From a checkpoint of a small transformer trained on Wikipedia.
Training: a variant of Muon for these matrices, 909M tokens, 3467 steps.
Each number is 128 + 24 x the weight over its row's rms, rounded and kept within 0 to 255. Layers, rows and columns count from 0. Numbers have three digits each. The size before them is the row's rms in percent of the matrix's.

# layer 2 MLP gate, 768x384, rms 0.0867, rows 88-160, columns 0-191
107:140132147118136151104081111119112086157146176138181158119128109113090121135129142167135104153148141122099119146170168129127138090108092097124144180144136122164139161110127103150143141134166079164148146131152173149157158094118143140156143140081172158155102124162144128139132078109111118110147146172126101078110108146119130121117145130122126173131083130161099115102140143102135153072146149124157151095120118104097091145057090132148147132130192102120139088125109117102141112137110141142103136162113113163128118099182154136156106162124146107127144094142126105139158127134149075113
108:139090083160130139103124128171100140151148184111120135116135119143150163164120147145053109133139108130127179127123104092155131127126106146121110100129117104085159149137110111101136142146088131130093075150122129136117122127126084141124133176103121126144124131103151150157142127167119167184137111172151177126104169103133118156127123082172106086149104131147111166138109094135159133143138116131153115138141158114143136131112170117165111128084113108112129179153104124120113155175106103083132150122155158127152139156129130100153137108138121111087084093136145132117123184081142160160
101:105156146112076180126110107096143142186135103144161128167115121166143137135181153108151132169119091099142135121149093103163142156178145126107155162110149163118088132167112106115156112160078102133131126156125127145143130135157131127142131151145136124153097156127136131163130140143114135150116185147146136122121117126125147121139135124177173143144088139142114169112119110117152129123161142136118134117118143109118124136158099129146152135162142078120086138078126136130114112143124113146137155109128086141074128109129145117117141140124142139105136167081081126128089107097130142137
095:098082108085125127135148162129101124090120094145085095137137108142155123136130121128136099145167132113140150104115100160136141109136142119162116149111114124117103114154132134168117138107083122078114123120120147158093109160173134124123138123144118124169094135147106140100121140147136171134146131138122119154077122123142140146133133124155133144116150149124096149108154123104130141093146113137108114117156156120125112161094174119145148111105091089123109151108061123125112161140166063133102123180107116172119140137111100103113086167138128116082111091165123146110110122150118172142
090:095119149180121104169123165122120132141139106115115123169135129104137150111141177154088119164139096122165130111174093128173154155141192126123113137131130148137094137146151097116122149095101174125159125133128104156131146148193121107130135117120083151106105120152141099162144113115133126129138089145107126147087135140164144144137164101194136127126148174110080111105137126107138176113132110076172122125127123064174142102150092124126155102113122112140092106150130120102135120116173131116163118122118148095122151118129143085138127119117110144094107142149150161137105138122125141067
103:101123133111114158152134098131121147106114103166185111120110117164139118137131141134109125185148143128129129158147166093142137075089073111141085132123116087108093133137163140108101131135115095152106110127155129133118091123120120129100146080149122145119107187133119123162108175129100146122107100136121123141134151136129137096110107099127125133127128102164128121108094105101112147119104147148164128162100132118105103113139152161123144117101110124110121131121148084137122134136189161135134105126099074066132176075164105183089081126142144113102105130162127110084121111140154182129
118:099112149137100167190088161125143159121102121107140133143093109153126154123129115175145111147145116111176128145154146123099125145153111140113178148090128128135165107097121096137132103145137104121121157107163072125144155149069137147147133103106150143105080106133118134141079103139138116116090157111136108096096133117134118150178099122122142119074145117121131144122136129125129074134159125136135134115129147121147122122112107124159108134097165156111060073135159107142152157094137122124159127128141069126104101134125124099116136115123095086154110071165137160149135148171119101140
108:158117144136108139080098138147078168153111168113122119143105131126081173147130106131096140141172136102114133125148129085161108139133118111128107149102133186141120144097117118093166130126130130103153170127157163124159163109136138105180156159092131121093180138138137112115108141123142119147132155154095146173138127114139160154101093140099116135114106082116146138151148147117082137116121129163113108114138129141088100121122139153113121109126162147096118153111124160144104144157175154126092104196122113107133142112132135137124147115099118137147157121148112083145130161113124080100
101:137079155085125185119087057124098091180128141075175132142130125127128128107140141136113150125120154121114159115164131146137149124109118100171081139126128108128115119163153171167128158112093126149134124116129122137116146124154174114114138105128145149127088150123135170142107134138113165128125132109151151126105137106087124142158100170173121109115090149149116122155158112132172135116116180079123094176118138131131161157166139180145116113119098079095155165135135142141128107141140136105136112130099064080136121110096177149117132129145124107135091141111121121131139108097123169110
084:108113095131122133144127120075104098124095116123175109123115160105113154163159109141118115135133132152105121123128119105188158125135140162168109119115136129186092105153109087164128140112142140124129152125162133133111127147125114157126171074121125160122108146152105170113139130110162130093164081135073211136128155130143136076102150100147081118136102119095128136104080115109112139081130120127080115142150126168116155109138154158119138147093164120112089143136163106138117120106114136154106150135151121086107138127134147135111084123083145160126116103142141174128126148151136150089
090:130116147172117123160157131154164133113119173099132111120143160152181117136134086142085136108150112131131152134101087112113163153136119139127121098090139132128113130130073133089132109165125149167144142120147132071129158121148147112150118102092102113116121123108144107136111150110126141098116076148095131136101189091114139189095112133139150152142102163158113131135112146132075119056143162115139139152085130076103145141087129120146117163154149150089128173073135169130146133109108120136099135133087108093158129159123132129173164119118137120122149153097150160172130111143093129077
088:182130161117115140137101128105113177130164093151126142149147175124136112148075119163131162105103091131142150136144110137146154147117111139105131129137140108099112102132182142146128083145142130166123139150076123131130151162111130072129107186122142081102149128127193081132153103128164135115146161126129142093139070120158087179116160119138140115099137129142141134121123116139110160166128105134161128125106133119125170126105096078139134135080126139148128126101142147115123124148154154143086129121172122102150128170120118144114141122125119116117128137144129126121154125103110100148
101:125135181105054156097118123117164132167147060154143190137115163125141117105115116080159137130148097149175132105118113157144145118168112111112180124157153084138140154142158146143173128132133119143151185120134159166073121110137156100126119144125113115106139152081151094144163149167124101150154115148117136145182146166184137155131089093129177136144147138124134094137111176091126109125083110104094129127144131110187131135099152067122105150099086126111146126127143133137117145107076177158142130166138140141148093122140144143130113131122131137122136111152144089127150098106149100119
102:164135136128124115123110111161103148113159109125140136161128143098102125154120163137129144141127138111128108096143125126112082122137114073113162119131144084137137124136101127119117104093146138131123165175059140112127127121153121127063123107110091148148154142140152121117088087135129161112173113136114166168095157160159115185119131106118153142154170137155072111125144107085130146179133129127105100099112104131109144135110131117134108130116148120171166093193133142161115138113111150091112112092150119117168102112118158130166141160158107142110103134124140129112120117135098123177
117:150126159125101091130131149114133091151132086171101120125114125134137109156160160188133130165125102136175122131104095145117105140124147148170139156127082119138093110181180130101114094121113148142140152142118152139125141129136147153148145152111135126153098152092147126095142133121136145120155112135089123171121092137125099131100166129155110133102154118143125105115081126109113139167114101099157116132142128108145103130147133175099134169108097121130138104122111131127089141109117152146139095187107092110130109122122136075134122143132109154118118146109123130092122178141158107092
103:138105104134094155158152119122126153122161137130137137116148135133113137134180147115144124149123123114143116116197182099132127169150135094119176141126116116113149094138119128130150139126072102128136159129125102099134089155125099120141138120159084143106125118101099105170156148147146169108111100184135140136128123097116126100124136114132153132099138156140125129097073118121112162121119130161116107172113112092127130129126148111136129117144135150117145164137152139105130113159106134128127143149193145174093111149119099134097140109128130114103126123193144138139093105123144117104
090:115108112102097117136104127070098095167134117144108138093091147132120127112140131117129159156117136106152127098140107125126174137151116095123134162101096152131123135113145140155123173157117114126098153106145116102114158155158169098135152136159134134135179190129162127155172156122117133135148124139140150127095099133149151153176100179115118115149145124174110120109119103102123142142103184140120086097132143105137161130120146192152169149166126163131161093128107087173123158150099142146083104160116121122115142107127137145139136132159141085133124135134118133173152129094156121138
102:118091125116137138123103142112084170153156091094154130130148116169131093108138113112080125134154117107166147127168135124109169134142131115176150149125126146116148100115166108149118155161140134086146124075159111114145123193085116136108124113164137136108148088111068110140112164116122155158099099176120131114151092110153085139115128161118138124123116162081110073097105131147162115101144157122113100092140113070133124166137123128133141143147165171089146112074115197160172104139127087155127135132119093132139161096110110124131124097132130159130131137164095145159156110162141145142
092:099152127114161154106110154126130146147136155125181118100096105135141135130154113121144103104148090094116146136139135078155150108100121104127126122106146101122124186131095176100119172137174080158113128130124117179148173131103118156112100136111109156145100113138116132141126130136149113131124130137092144114148100116162112133096118136139135125130108104094158140126133153123133181135168163089112098126113085136100166118101126126128105173113120130116131159121132086146128152131136149137117134076150083100168124134124131194129137153124107088164115118113140117136138111133121100146
099:116147109183147119148109126171151092129140142131093144091087107157134126151135122168094093114180174138151104095147194128127146112153125101119140117098052111130137096138118123114147102120117100134093106123125142173126109156139148126152117177131142134125146183163143100143155153127140103137128070115111101134174130130096134117106160142138141122151090135140112099149110085095128149139128144119103168151143118095137109132128114153154162107126133115118138092158108118155093102160181141123165143120171148149107102141082107112116103134122161196126145126117091124177144139135143146131
100:155142099135125147154152128118107133122170163148105082156124084147103153130095163129102143153130100097146128148126103080175112102129131125154120173138105143131112124142141139122120164157129146110105124155126132121182158180093174120162126102151125098142086198093118129082121130136155173088135123103120124126112097138132159120116135154122145122120147084108133090090118099097122120106114142099140113143124101100113153110179132191147123105112100139139086094178138109133101175130098102103163175119124199118145150126140135159104132128122118124150121147119105128100127103131147148124
102:157155151109117143114120105156112137122143117099146157140126102127091111191130101121149134103153114124132103099113125135148098112114123144101121152118163129102115153138133138181145142124123085122088157124080126145188127095129178101168154141128106136153115111153136139123165112139132103111150114134115108125119119124175121100156093101133123159098072094170200138125107126113115111115114175100158120146095107126122175129084131098162130087117121156130150120138151155126125155096121141121137098148120126133127105121123160098138127138112136094088152101144148148124102135123121129145
086:083100145139163083145129136121105167085129076087131183119112142127146119106131129137160135142109155149105151159115111130182135119111155127150139118112131121184148127154133099134115093132172099111094134131132132173167106180114077111163086136163145113137186087163164116092163127129135107141105137109111114108085111128132145090167128107145128100163143196143106153085167138106121102107132097112102145127110086129168091140141161134095131128082111172113094154140143135140103107151121140138147098183084139123110143087106104169078117122140095149100115119106163117170099126159134142080
094:169115144094159139135169169125088094126110127139153103085152162187127150139133142100138096134169124098121119137145122104151137116145140107110138108127113161138155135125131126196110124178142127141138111109075098163176110155151116161112162138138090149139118125128132060127137145119140152149118107135181121168129111122166124114126176099113134154146118142091113155084118131094126142187139150099140145153134132137168123141131146075140143153120160139113104103110109129147095123125207122098151148187116162137107131179128124164148171147123110135108125125125109143157100090110083120140
095:094112120131095112136165145145132123102143129103135144178111128153187127118138096115157113101115117110165131129142124108118155147151093143155106089110183138108152141162136160120075103111110124124135147142107123182146120139086136157121134155179208155112121132158147108065135104177097147159143098113116081091141147158171104126112102110110118115138120131156130088122080112102111093145124148098128103115134112138104129135174094138165129125114127114131159126136185146084128153142149112113158117135150110151100136156117125135119162165085133160148141108116118115130130122123116065156
092:173169107169183117098149113106118103115125149137179112116099137154124125115094127142109178130108130117123134142171155116152107140105138117153138108135109112150133144183117125127100110133092115122136118171104103112099143126106115168126101140149113106096153103126085090120113138163157137110109120157144145158127108097115117147132157087157133123125116140151130146128101146102108109103166157115130093145094104091120176135160158182089128075124133141077109120122110102144133128124178101067131098111153106118122157100113099134086135112067137110067118171120144134091134128105116092132
108:144099128156102161124105079143121138132131129106158140168124114138136137129146161120123141137118134138118165147131112125142158102114098157155096129093141143147147160131128115133120135159137137138091158166128069116157133139138150147138122153139181137079108104157104113108147070118122112132105117128120134158133126132104146188114103155100155098130120118183137143136143134158105100177175147167125173138101144153125123137069104136100110117156173141133121106119143152140113136132102190144121143163126089111113123112165106145143193132137128092123128134131161134072115119085142134088
110:121114130093113125115147072156126128159114137093099148167114140101167138122154145148133117103124139108107100131149153090141144091160111145096120110111066096136117138138138156158153143127136155138118094182156102109117098133123141109129108133109137108117093121119131108148114155109149113150096138118099124119081115109140139153135112149165112138137108154126138176104142160176124125129094139097113148170070161128100115112135128176120161092133157103131104132143156121153154117149150130159133107098131092115139167131168155098094085094111170123124137105126112116109150151156112137098
092:106108121094127094109132155111100109104130095069121094105169160121105139163127130105133159118132150117099110104099165149107118138154098149067116157120135120115120128109151178148131139126126150085134152074120140118138195113079102165135126171147116117083134087099123170120167106090106094131151156125128128116151125109144102106163111120160158114094106135134122079152149117098150145136097151119137154139106108147104099132166114196159123132145133166122168139085111215089114179146085141151097128092153132154084124144117117175142148141144119122139135115116081161146123143122136120096
090:112114139127152123151124176150119159102102147117105139143115144106114141119117131110164105120153101131130142108102072155125119154143148145152158114094104138146084112136116106093098117140097136091108112115083166155145133128112135090151153132107117141076132136173184152091143096154114127103122130115131123133088087152154128164106126101125113139117127132122104137147129108118103135126129080118099095133147106095126136106194092090127115095126114129152124141123118139087160092088161098117140110134148129121132096153058110159137131108117180100142152129153145131176140135148132104141
098:142120128142135131121154131126131106152122124087086086102103112183161130120082131105106138132105167127145174111096132138129145157131164124147167134113071177078127141111120080173093119122082122105146153151164134170124139136154137098134135129143095135080100160165105153087139110083136185104130149119140146138105117116115146110113129142104145104105112123115119149107157131111121090095118118109120152088139101128095111150131115149137165074094124074072165134164126149139120070147136134113114127104131125133113127122111119097155141101110116101146155111109087116105134112130086159126
100:100123145151143139092148131130112080133125117154131125131142140155126132103078139111130147106138165084137171124150175130074178136097138181143116124155130107136162123149128110115144111145091105135112135135139110135123127118121113101123113127151121137100121141120102115143105156152094123144082125124122087122129149152104154087124121140132101094109040119107132099138119110128144078117098138122125067131137144141125088127108137133106138115116150148162102160092103112125125104121132148126123092097085095103115131141125095132099168179120120175129139115104136114079104121164133170129
093:138070149113144134148118139117161151160172149140161130196111107111109144189100097138122122092143102167130138084130098142130124137120110110122116147127129125120086091139118121102121123100106098117112150099086127163152124097143109117135125135142093128109097114111167153134136148157130110125114137119102096107139110129160134123123112152123144182102098086131119135134116107115123122136106110149153102148118129118147124130146101192126127125140187117127136138081119148086143141099103104146127165109139102124118124136105102142132195136108128088107130131134123144167157138137129146086
100:174138124088153107119145166157099122172124144143125155136102132128102149116158112089117144139125157078109083134134130100086103127162141130140163085093142135119107130156122108087144112121138129150111115156142151167142106105122131118153155119099148079090088148103120141117110094131120146083121129124119138117130137123114101157119122122152134143076107100146155158113132144130102132165138133127132134166150131134139101122095089139127109053183117117111146095115126136121122146144118101136110149132138128104141137146131107127183122086083187139159128144145085145138136147105129125157
088:142131112138151111103106137134152121123131106102195154152156128148167112146127162090149164117152133135120126156152113156145113143104132121113077143105135081127079132139121129078146108140134140117117129126094122103094131066114127138097166129116187118148151096089194179140110122202102109101109122116136144103143128137092098115097094144144116105119153102131123105145126124164149083127110145181142134104116109114163136126105077141128095114123117134125126157149151136096118140124122124128101139093137104123124100144140101141152205119153112164113092139131168133134101118153130118144
115:093126110167121139122130164146115124084118134114118113139199086117175101123072081134136069143105134135088145125095157117123141122132118135182149154132102121107132171128116117149121144147160137134121159148107116153102173116141112139134141123127154123146143170123140107122158135132134109144155159154123177113119113169128107124114136185133093116141155144111140124159155145127123135117147120137173127154164153128140166134098109116109099105109131053113125118105116119111121143089149083141117116110112142143130145110159115103147166128123087086125111137167157110170141176115115131138
109:116146092164142133191103115118116140113102131118107099095126189147160146122136140147115108127122123156138122082134120151152128137099135140106102108099088148122152137135132141098140135109159158127172101144167143128138118128153119089146141106164101138116128166096145136128154082073091117124111129087108148183110050156078159131159106125113152145160156137097105142102148111112117124137130071133103138100131110116150106136152136142142141108135130113164113140167163119161129112147122129132164118126106154114132138137088103102114093153123099125112161133130089110141097140150123139143
101:105142163159108089128100110130121080140130129143110152172094149131097098134086152140123132146129102141138120126110080180145143101144129174113102108112091133096108150139136117131134121114122146112148131125103136160157137114183059093109143099135117129142110133149111101131141161114142158106099150100137169126142106147125136149138095153140148129113108178169124087162145160112106113114130139078140076141149142136157094131101108081110125103082110129115143082106099126157133174084140140105090128162127114120156193170082146116114120122109120101138142167131143107116170156128137091157
093:163105085139114094152139135148081100136143149135141109123129115109143110102132121118135145092099125125141122090139134146105160123175122109117073133159110091119094059142131115142108111088078107130114120120134133083095104117143079153158133154135094138108139138144181094156099148116105149120143134162158147122063118125121132140162117136143115101128081134160152113092080063117180131109124137108123130154118132143140103137126153125157137126144132136101130131125115133104174106132130121147120075140107134137157129134138135117181123099136142149099136121166097160190169132136125130114
124:094117108083122141137116083082119161150138122147123121167113146168117129146123107108136101114113142144103112153121137147123101110140128111120108150109112158149112114102085131109158110104109157113182155164120137092099072096128093106128160098090119117092125160124118155128105160159122118133132137161105119138116101126102113125144084090132146151103098111101116158161128159138162104135094124160115106138129125159120123107101123167090140139115130198116122133136089106142142138156105149119111117107118114130113122129138112121108113125117092139091129137111141166123127110136103124076
100:133106119098099119122152123128121165138113097157161151133122132126124123156137148105073125111146142110110121157156159108149136066112122120136136098114180103166121138102146146134140147168127122125129116153150124113114100153102142082132149159142096107115102112141146118151130125053148082193164168109126117119129142106139108122121119111158126150122109107133196133080125153110142109146081121114126115150084150074066130125117111132101111111087152145143154122116115130081121139119096124149130148124135157151145104103153110158113137104133142150091151095102117137167140136109152150107
093:125146114090118133123125141151157104119105093116140112131124128068098117089155139087120131131095142141147129166125109133127139141128134095129144123118076102133100129153114097093121124143105121119119111141117089137126124106098138145138108096138124193152109161118128153138099169105136119148149107141144107074115087120116155185125173155104095110145158125133102140150157167114121130124101094151118101131188131109094119158101093141141164147139147155138119162106145112108127096131124087136144135123136105140144100147147084120165119120173100115104138127124128120133109112122154113083
102:122106127111151095142109097151115111130119146081136121137139096107080150146119146158167125093174156101095140117085126130175107168099155137126092141118103118122134141158089109153100142106153115137146158135112186110084142140161117127125136175118144129118129151114143138140158118112160100115140095079106144161145137104124153102142153111145161117113133117128124137112119122132085125143140153146163147112138102157129145157126135149130123159123090120142140123121113123146155171118176147101136165072156112190163123112095106101161136136091104104141116112114128137165094130137126111116
113:141104150080144155063111123140133097153144133109124150113114128123123103141114136140117210092142178135136120134097117148121146105130057158130116164150111103156165137124167111121137134144140106125116160119130114091123093108116121118103167087089167065089123119111138135112119140110139128098140114140136156179140148139087155117121087120156151134120124109145142101136133130159149098153065102104090095114140124112093108133087139098100091112136115124113121163148133133128124151117122130151090138158080130106114120149117141158167110087140120100117127107141151137154099160144130110154
097:169126099070141114092091155144114149151133153130110135105128111149160069137108162119135100139144115164102134136115124123137115108142115152119126130152139136107100094134120146128112097108130130121156143130112131136128149157126115097145141138112075126151111132162137167093146136146106167085138140145124077114109112131134110156135092120117147105160166107153106092120141115152144124103146133123175120092150121165117120139102108143166138190146132094150099157127113105168119123113075112170138107145096160152106108162114140135136147142115151116111138137101127147159099142169110179169
100:110119084141117124139137136149118131141138117152103156058171157134126124134157121159150144117152112099139097107119150136108127118101101161105134121137111120078144101146115115117129142108152126095132124110141164114090098122119123122166173107115161121111131107132129140147139065147146142127156077169172083133082081121133094113136127065075139127119144122135121115125138131118135101117128116130136178136124180109170093135087118111143157130120126120173137138134140102142156078141079095135132127115137145118137118135080121084129116122126112150153091171173072157146119137133117135125
111:147101081138102167085134099088160132110160136165141147112137130123111123145129153103133125136177122163132164166100139132172158143093153149135099088151155119171097188092193137114163082136108143174111127163114111133149098092107108134112118147135131137130155123112151106150089121151122112124157143107142118138106111126158124145150170121142157112166087086103102132098124162140097105125046093095081165144137083110135164143139147112128108159125143143088150099174092124173123103108132112140111135136118126115148125119173121143123113061150132131111131086129124174138158099123147161108
129:120114099135141132132108132135093144107128152119118131135090101147153138092118115090104109141133154155088153154121176138121105123094123124187163129155128130100116153137107084146141115151133107114119100147129152178175138138158152144109131127125138164149185171150147150123125164166128157181158150144108070145138135127148102080109128133126076098130167119127119121104123099066117149122111157114175114106106134128164097143135154100115113151084102119059116066080109150171091099120105092144117105135103174136125168142102099119164127120164145115128148107089156120178099140132152127135
103:128143147188167172116123088154151120147112125137139129121119120101143098139176137115119110112129077122118107113095168143097113107097097116130079164147149093135159157120118113129145130150148067153138171128140143158135141139104111127134147125111134101071114140136124117153097174102162111133123117152120113140131164101106166107145129143157146127120089166143148145117072135152131160132132142137140157139104161171129146160140136148109104146139115174120114128119097134159167098110143155161147143101123129089133142105099126167148104157189128130129097135134145146106150125138182094100
096:129115078153089113134083114164147128147120142118129116113152144149149103091103130185130168121117166140086112138140204179138143087112118153178143110137123086099138138133132123104149191128137086150079132108150137117161116117148084118115143116169103163124101160140124116098130163157117083149115117150092145124123148137124148117132165141131141113092123155109115106127126140120176136111113115092113127115111098146125094101121168150076117146068090139062110136149112140163151103127104105133134071113095130112117155124109117135128111108140120123120117125161149165137130083119084109125
090:141151146135140159115147124135124148084084104132093137131084102098148154142143114123185134140137120098161128102118121131152169110102146093152150119060124141125124097162118127129130148124151109112105102134097118144137158119137127172144093159162137121108142138179089080128110159134109157145159139124129181141111133124132149139128151144121134109145148144126116156133139132116143108101110152115090148106160136120175081093130185168104125131141157138107129132116105111125144083113139152124132094106067081137136154092136178184141090080096119167111129118071159116128101101147125146114
082:142127123111108124145179126152135159169111107130107151128162119137111127156152099112137146092101119165147111135120108129102135098168108135111146119135091139120156156162143124114134149102109108147137126112094090130117137126093138125103097127141104099076112107099104120152155139086174126166106099111148142155135103142139139132123162111141162145099118109119144101070166147151159111085103126115112144133141160144086153111092099075140152144102174199122129146118183126124132112159120145130082145119113123124139112167141136105103130149163121102145151146145111158104137079131121155150
096:120112121140142110171177069141138127141131139105144162131128098114128152107111137162118150121122114115160149089110176114160120107117105100137133165106140083136132098162105119175123155104123116103128113085136103140144100158159128142172135108115120131109107126141115141151142125130164106102113109181152124140087105145120123111128117165143092092145129122111119138105063161142126154119113136156147125157065084100084176159102174166126120127142147096138109127143158132152138113168112127146119131089124139141135112132114116126161139122131202087135091132126124166152117102150123138129
090:149155123157132130127124108122119115098124118131163127134109136122147127152107169123099127134108092158139106117128101134100106111104103178123143124126095160089117134116136127121136176138166145127173157148105097125072149075098140124167120116166101113100120133123067125101149106131159138139136118139155148147142127131157135104110151097095141134094152140154097117098156123098135136135120116154125142132120114148139174142090116099115111155098132136157159130135143166145112127118152115157116131140121126130095120120130153116181120104136135119133125137119150079141151130144134151151
103:126110110184097093129071136140137146113171152126126128105149132134119069104130137110085144095107109149170154150128139087137132090102110148120149167126092128126089088128106142147166112136121123109113136108142114160074084096108084108139110158138115135105103132060111131125138151123147111128122150093160120107139095125106132159130130078140150134124106150101167119092141123105141112107106097135133105136147137124162135160118130088142140091106129133124144149156137118157116176134106117125120115099102160111125163134122141127171151107121142136095138150145145149089159121098124142111
108:144133136130116113143156138085138125171085140117114124150100124142107107115129119143166150142122128105132134096132110124105141074162117083136150136083112108121126143150125113099152105121138092137128148139169149113114144092174127134154126120111148128131166126122104105120133125078129128162107101158162143129116152158082138100073166115102129170116175137163153098147127129130130179161144147144134060135112127159169134125105145160122124149124148119124114114127093141158114139157150105129125118140150120131151109136120148142177125132137132114078131096072145109113166142104166103132
102:166120128128133177134133167111126172128163147120097121101154117108132090099133115150132102124118084131159140141084097090159094127120147129104163144132156149110107137099100103119155159149115131128149090103106146159114157124150132150141139150131131132146131121131153151126106106129112129112147137112078101096160090093119126151089122102113134127100108125138152156162133107128101124138157138133126112112137140084133122122074113135155192123081165117080146122113118108079128166116124125123134152091103126127152127138117145096136169133122096099173117139109084091150135115131155074151
092:121077142129100140116111166110124123154157108137159134136087170110125176161131115144157102105162099106118134114114097106187096172140148111128089166140124147163157111178134107187149136143108151071151097133120148127147120116104175154133137133099166136147155134142104167115118116132098130104130107081084086111178125133119116131129124149153106142128120148161102125120169132150129121099139123141147132110142144167124129149159069146143124165156130134098115134146148113099151168115088125153111169143120148100111128140144152117123107170073135107143141140116120093123135105123117085092
103:114122106145139132152144127144107120124146134114158102154089135115161146117130164102155142136153158117093135127103143094182126110137125126145138135128116132149116144119100143163125136151127159156110116115121126121132121082104156138157104151165085111142095122171141104110104110119162128089130130154159149105111155099154182149146107163103102119139116129113108145128124104094118133115144125127120101082118106103131164157106153152151144094131167116116126102152117121126122168091115100136095088098201097163112154124175111145121141138157136124122154138133169165147115132107172127157
093:128118158151207130145080144177134126118131108107140145096124095142123128110144161109154157130092129123081128160136153130126099138134096142149155099116175092115128141114135141135182113131103101095122182116095109147150192112146124153156117115149162118128122111136135078108137075137144129105148118127144149076132124121116094127138079144130104172138132118157133135139120139140100188133131099159110110119144100126091095131159116169135113121142128138112164135089106158114140136141081173162119119103136125078124173118152151146098145165129167089112152126124118129104132113131126169127
090:136103157090099131113155200135121152158113140151143108082133118120091116142128062129101162167134119115150124125108097126144156120143112126136128098143109134113098142103163186102128117182149144158103153107111135125132134096113130142123096154104108072164144099129147140137099124128154152079134161148126140106131107149140078110128116113092156150073070136124144148166093135136088118125086142140149103146133111119141126117137110158093126102110147165158168130151078130131111121103108169102089112134099059148175108115175127146124110093123107119138148122109129106104145121076130111139
087:089145098146137107136121171164108132142167134108077128105149118136166096155119120177107124097139111096134122131149124103129161126089168126159153137106130154127093083142122095157122138098096141122122106191111090153144133144161116129111097166149141166133122142142112152121130132125116179150133131151115091165122135120127163127132162113150156153176174122136103145124096094109137138125115123106137122139142107135141109142138145141109208111101132090088117151157105127179113072138163123139153125153166147120136115151079090109119101124083109133078161150136167103087164106132077158089
081:103131114127108121103128169126123137161140123091143140131149121138114144150120140118139125089141118110140145142090120102076136071126110113191126076138127190150086115123152099119160130155160136137137154143078157136118149146097134156138140106129120112133137105125126120108121129130108117104131083148122153092128129131113145117115120159102125120075131140109157143118116138115161136129112144131155129141121143133088086176099103074117085085137092119143122141117140086134119131126139089148116132131110095160158131126149128134141160121124080093114144108095125102114072132136103118132
098:161139138102169141135099128072104092073157098141135116129127138166071126135107106162132108130129121118137156103129127131090142189198145135155128122067151136153154120116173156136127111087151121140130138159135126138119164135163103151109179086095143103186135064153139129125108114121121183128136166170139146108100108138130120124132125135099102139120130131156147104117161119108119134166120141132109104137115132095119148080170114142156159135164100122156116141140125124147096149114131165147131116099107067141107161140121145127099138113144096134124104131065138093103141156157137160145
094:143127138114130149095131126098134156154135133134158111108135116080166169132167149132188103109118111171187102129142191161119103079135053139101128128155089124119107133089117155133103168145138124094136166126105117112108086141116164160153177088110104124087131122119089104154145111111087126110141171135087142124111091132137123141149114126162141099153139149103116109130160137171167174114082168117131090108138131115086109120140126133171110108123168123152164149145152151097188123148148146155133129132139158113131121073113103157096104119105105124118095150150123113148111115102141127119
091:128105131162167136114147112124165089121181115099111096137136125162162111143105092118091145087101112144107140131148146144147150142115144139121094094136111133125127123112138117111097088138128124149181119079160066131146132134123132144155099149132155103123112130115122166162123133191126131100128121149120145103133131139061104134147116130162153089131112142141125123141103136111115101098071132148106149089144135118168092134098126162144138156106109114102132141107139101086102126162128125136125093133141148142098151158116083132146122129129101086112116129116134120099116109166114139120
102:135108162125136112127162113119148142139083155093141087156090103127103100136120153147161139145099119167153092103180155110121109113212102125123081151146133116157085167127102145139124121138144105121139108088131111171093150109133165124125123106198097134122129126132098125155120131137110101086138128143117113115102117166165134159144125102139089142160140122132110155112132135140098161120106131124100137134104115110137182099166114162105151138145157121119089150172101080099127131115104147101098133133171133144114089103138169139117152096111110119107110130143128148162129116152134140110
113:110113097120168105151134112129097178149104159125099117127154102146115145156163170078146101127108125119092100142125143130109110102154097111095135148108121113144112124089103152119115123119131116150109133149096115096133123112123133118125166150144121120106133110119102116101133153129137123162139142143097144138102123071102125131134122130158165094134139131127151116146112129117152080106131106101129129124115119143122104177116116123118079165099111136103122125155163102155124088134175156116124092146169132123162126146101096121158099085160113168069122147149126094143112141128112139122
107:127154134144126087104120136121126087157137108102150157156142136114105118139097152084091154118128148152080135111121148158145130129156094144122145146123138110136143101117158122108156164113103138135140147120122121120114115086112082089103174117123117170112125087090140113135170138118127150196129130131089147095106103168116110140092121145116107114165172119106096115133110152135153121160102096144132128138119124125128118113135141103100133119121134123167168075108087103111148153064154139148106128160109127154138195131102073109100142103173129149117118129123126133121154111142126108140
098:143125153103110079137125142152132140089166127086134135130127156086106124128145135123136187163143106111156142152097058146088104123099162198141159130165132116153154077114099154138105115180114138116162184095092113135115172131153102088147094144109126089095105105131141139123185131115164154133080116062123120175096114157180120145120108138155122139112132125110130123111176147123118111154111087138119118154139117121135140108170130124090087095128120154135113125107139086133119130127119133135105138142135112093127107145162163140134108115125115140179133146146145095098089130110136164125
096:120117113095119106166133166133127115111113103107104138118118153116137099112124192093080140134134077167100142107098123120156098132140071157104130144125102128099126130116081133172137171091114096118121180127124141118100112154144106141100090104115116131134135102125126151134145076124129183112145170152132162137133101087089084154124119103118114113138143150109119107123173125124151132117121106101144157132168128092123147101102144131156110083137143119171174161142115090165117175133115129148143112183110149138118123168100150117137110148132120126147147143143148150097136201135104150145
120:156118115165146162114117113112122177117119143114122158093161133103103095129111125131104122137144150152111104185162182168140127088146119100117150112150107107133077114133150123126162128141114089162116102117109110144142119147143122096137107158109100116154126124131157153143134111143107155117160135111121132100111094123104147162137145126129134144164116094163144157114106128142077123152098141124118115186104095099132102157083175124134101119088137132123175092179095097128077098096148119113144143131123117066146145136095090134095146071149080134149124154127120172151160158127114139098
090:125111152117117137120175150167131145062157122160140113132142139140137076102125122156135120131090094148154125130110119144149103150150065129136116135157162114127067143134148127092109160134124158145094130112162123152133097177141144136141166103160144114123127145128094099093130156118106141129089121177144130187105133115114145121132091139159119156167124160084121105123147168130123106135114116117111141060175130124078147127144106137136108105115163118130112173125138116144134093125123134122115139099147115097083131118099092124199098153115116116114113144125117134166095162125151140090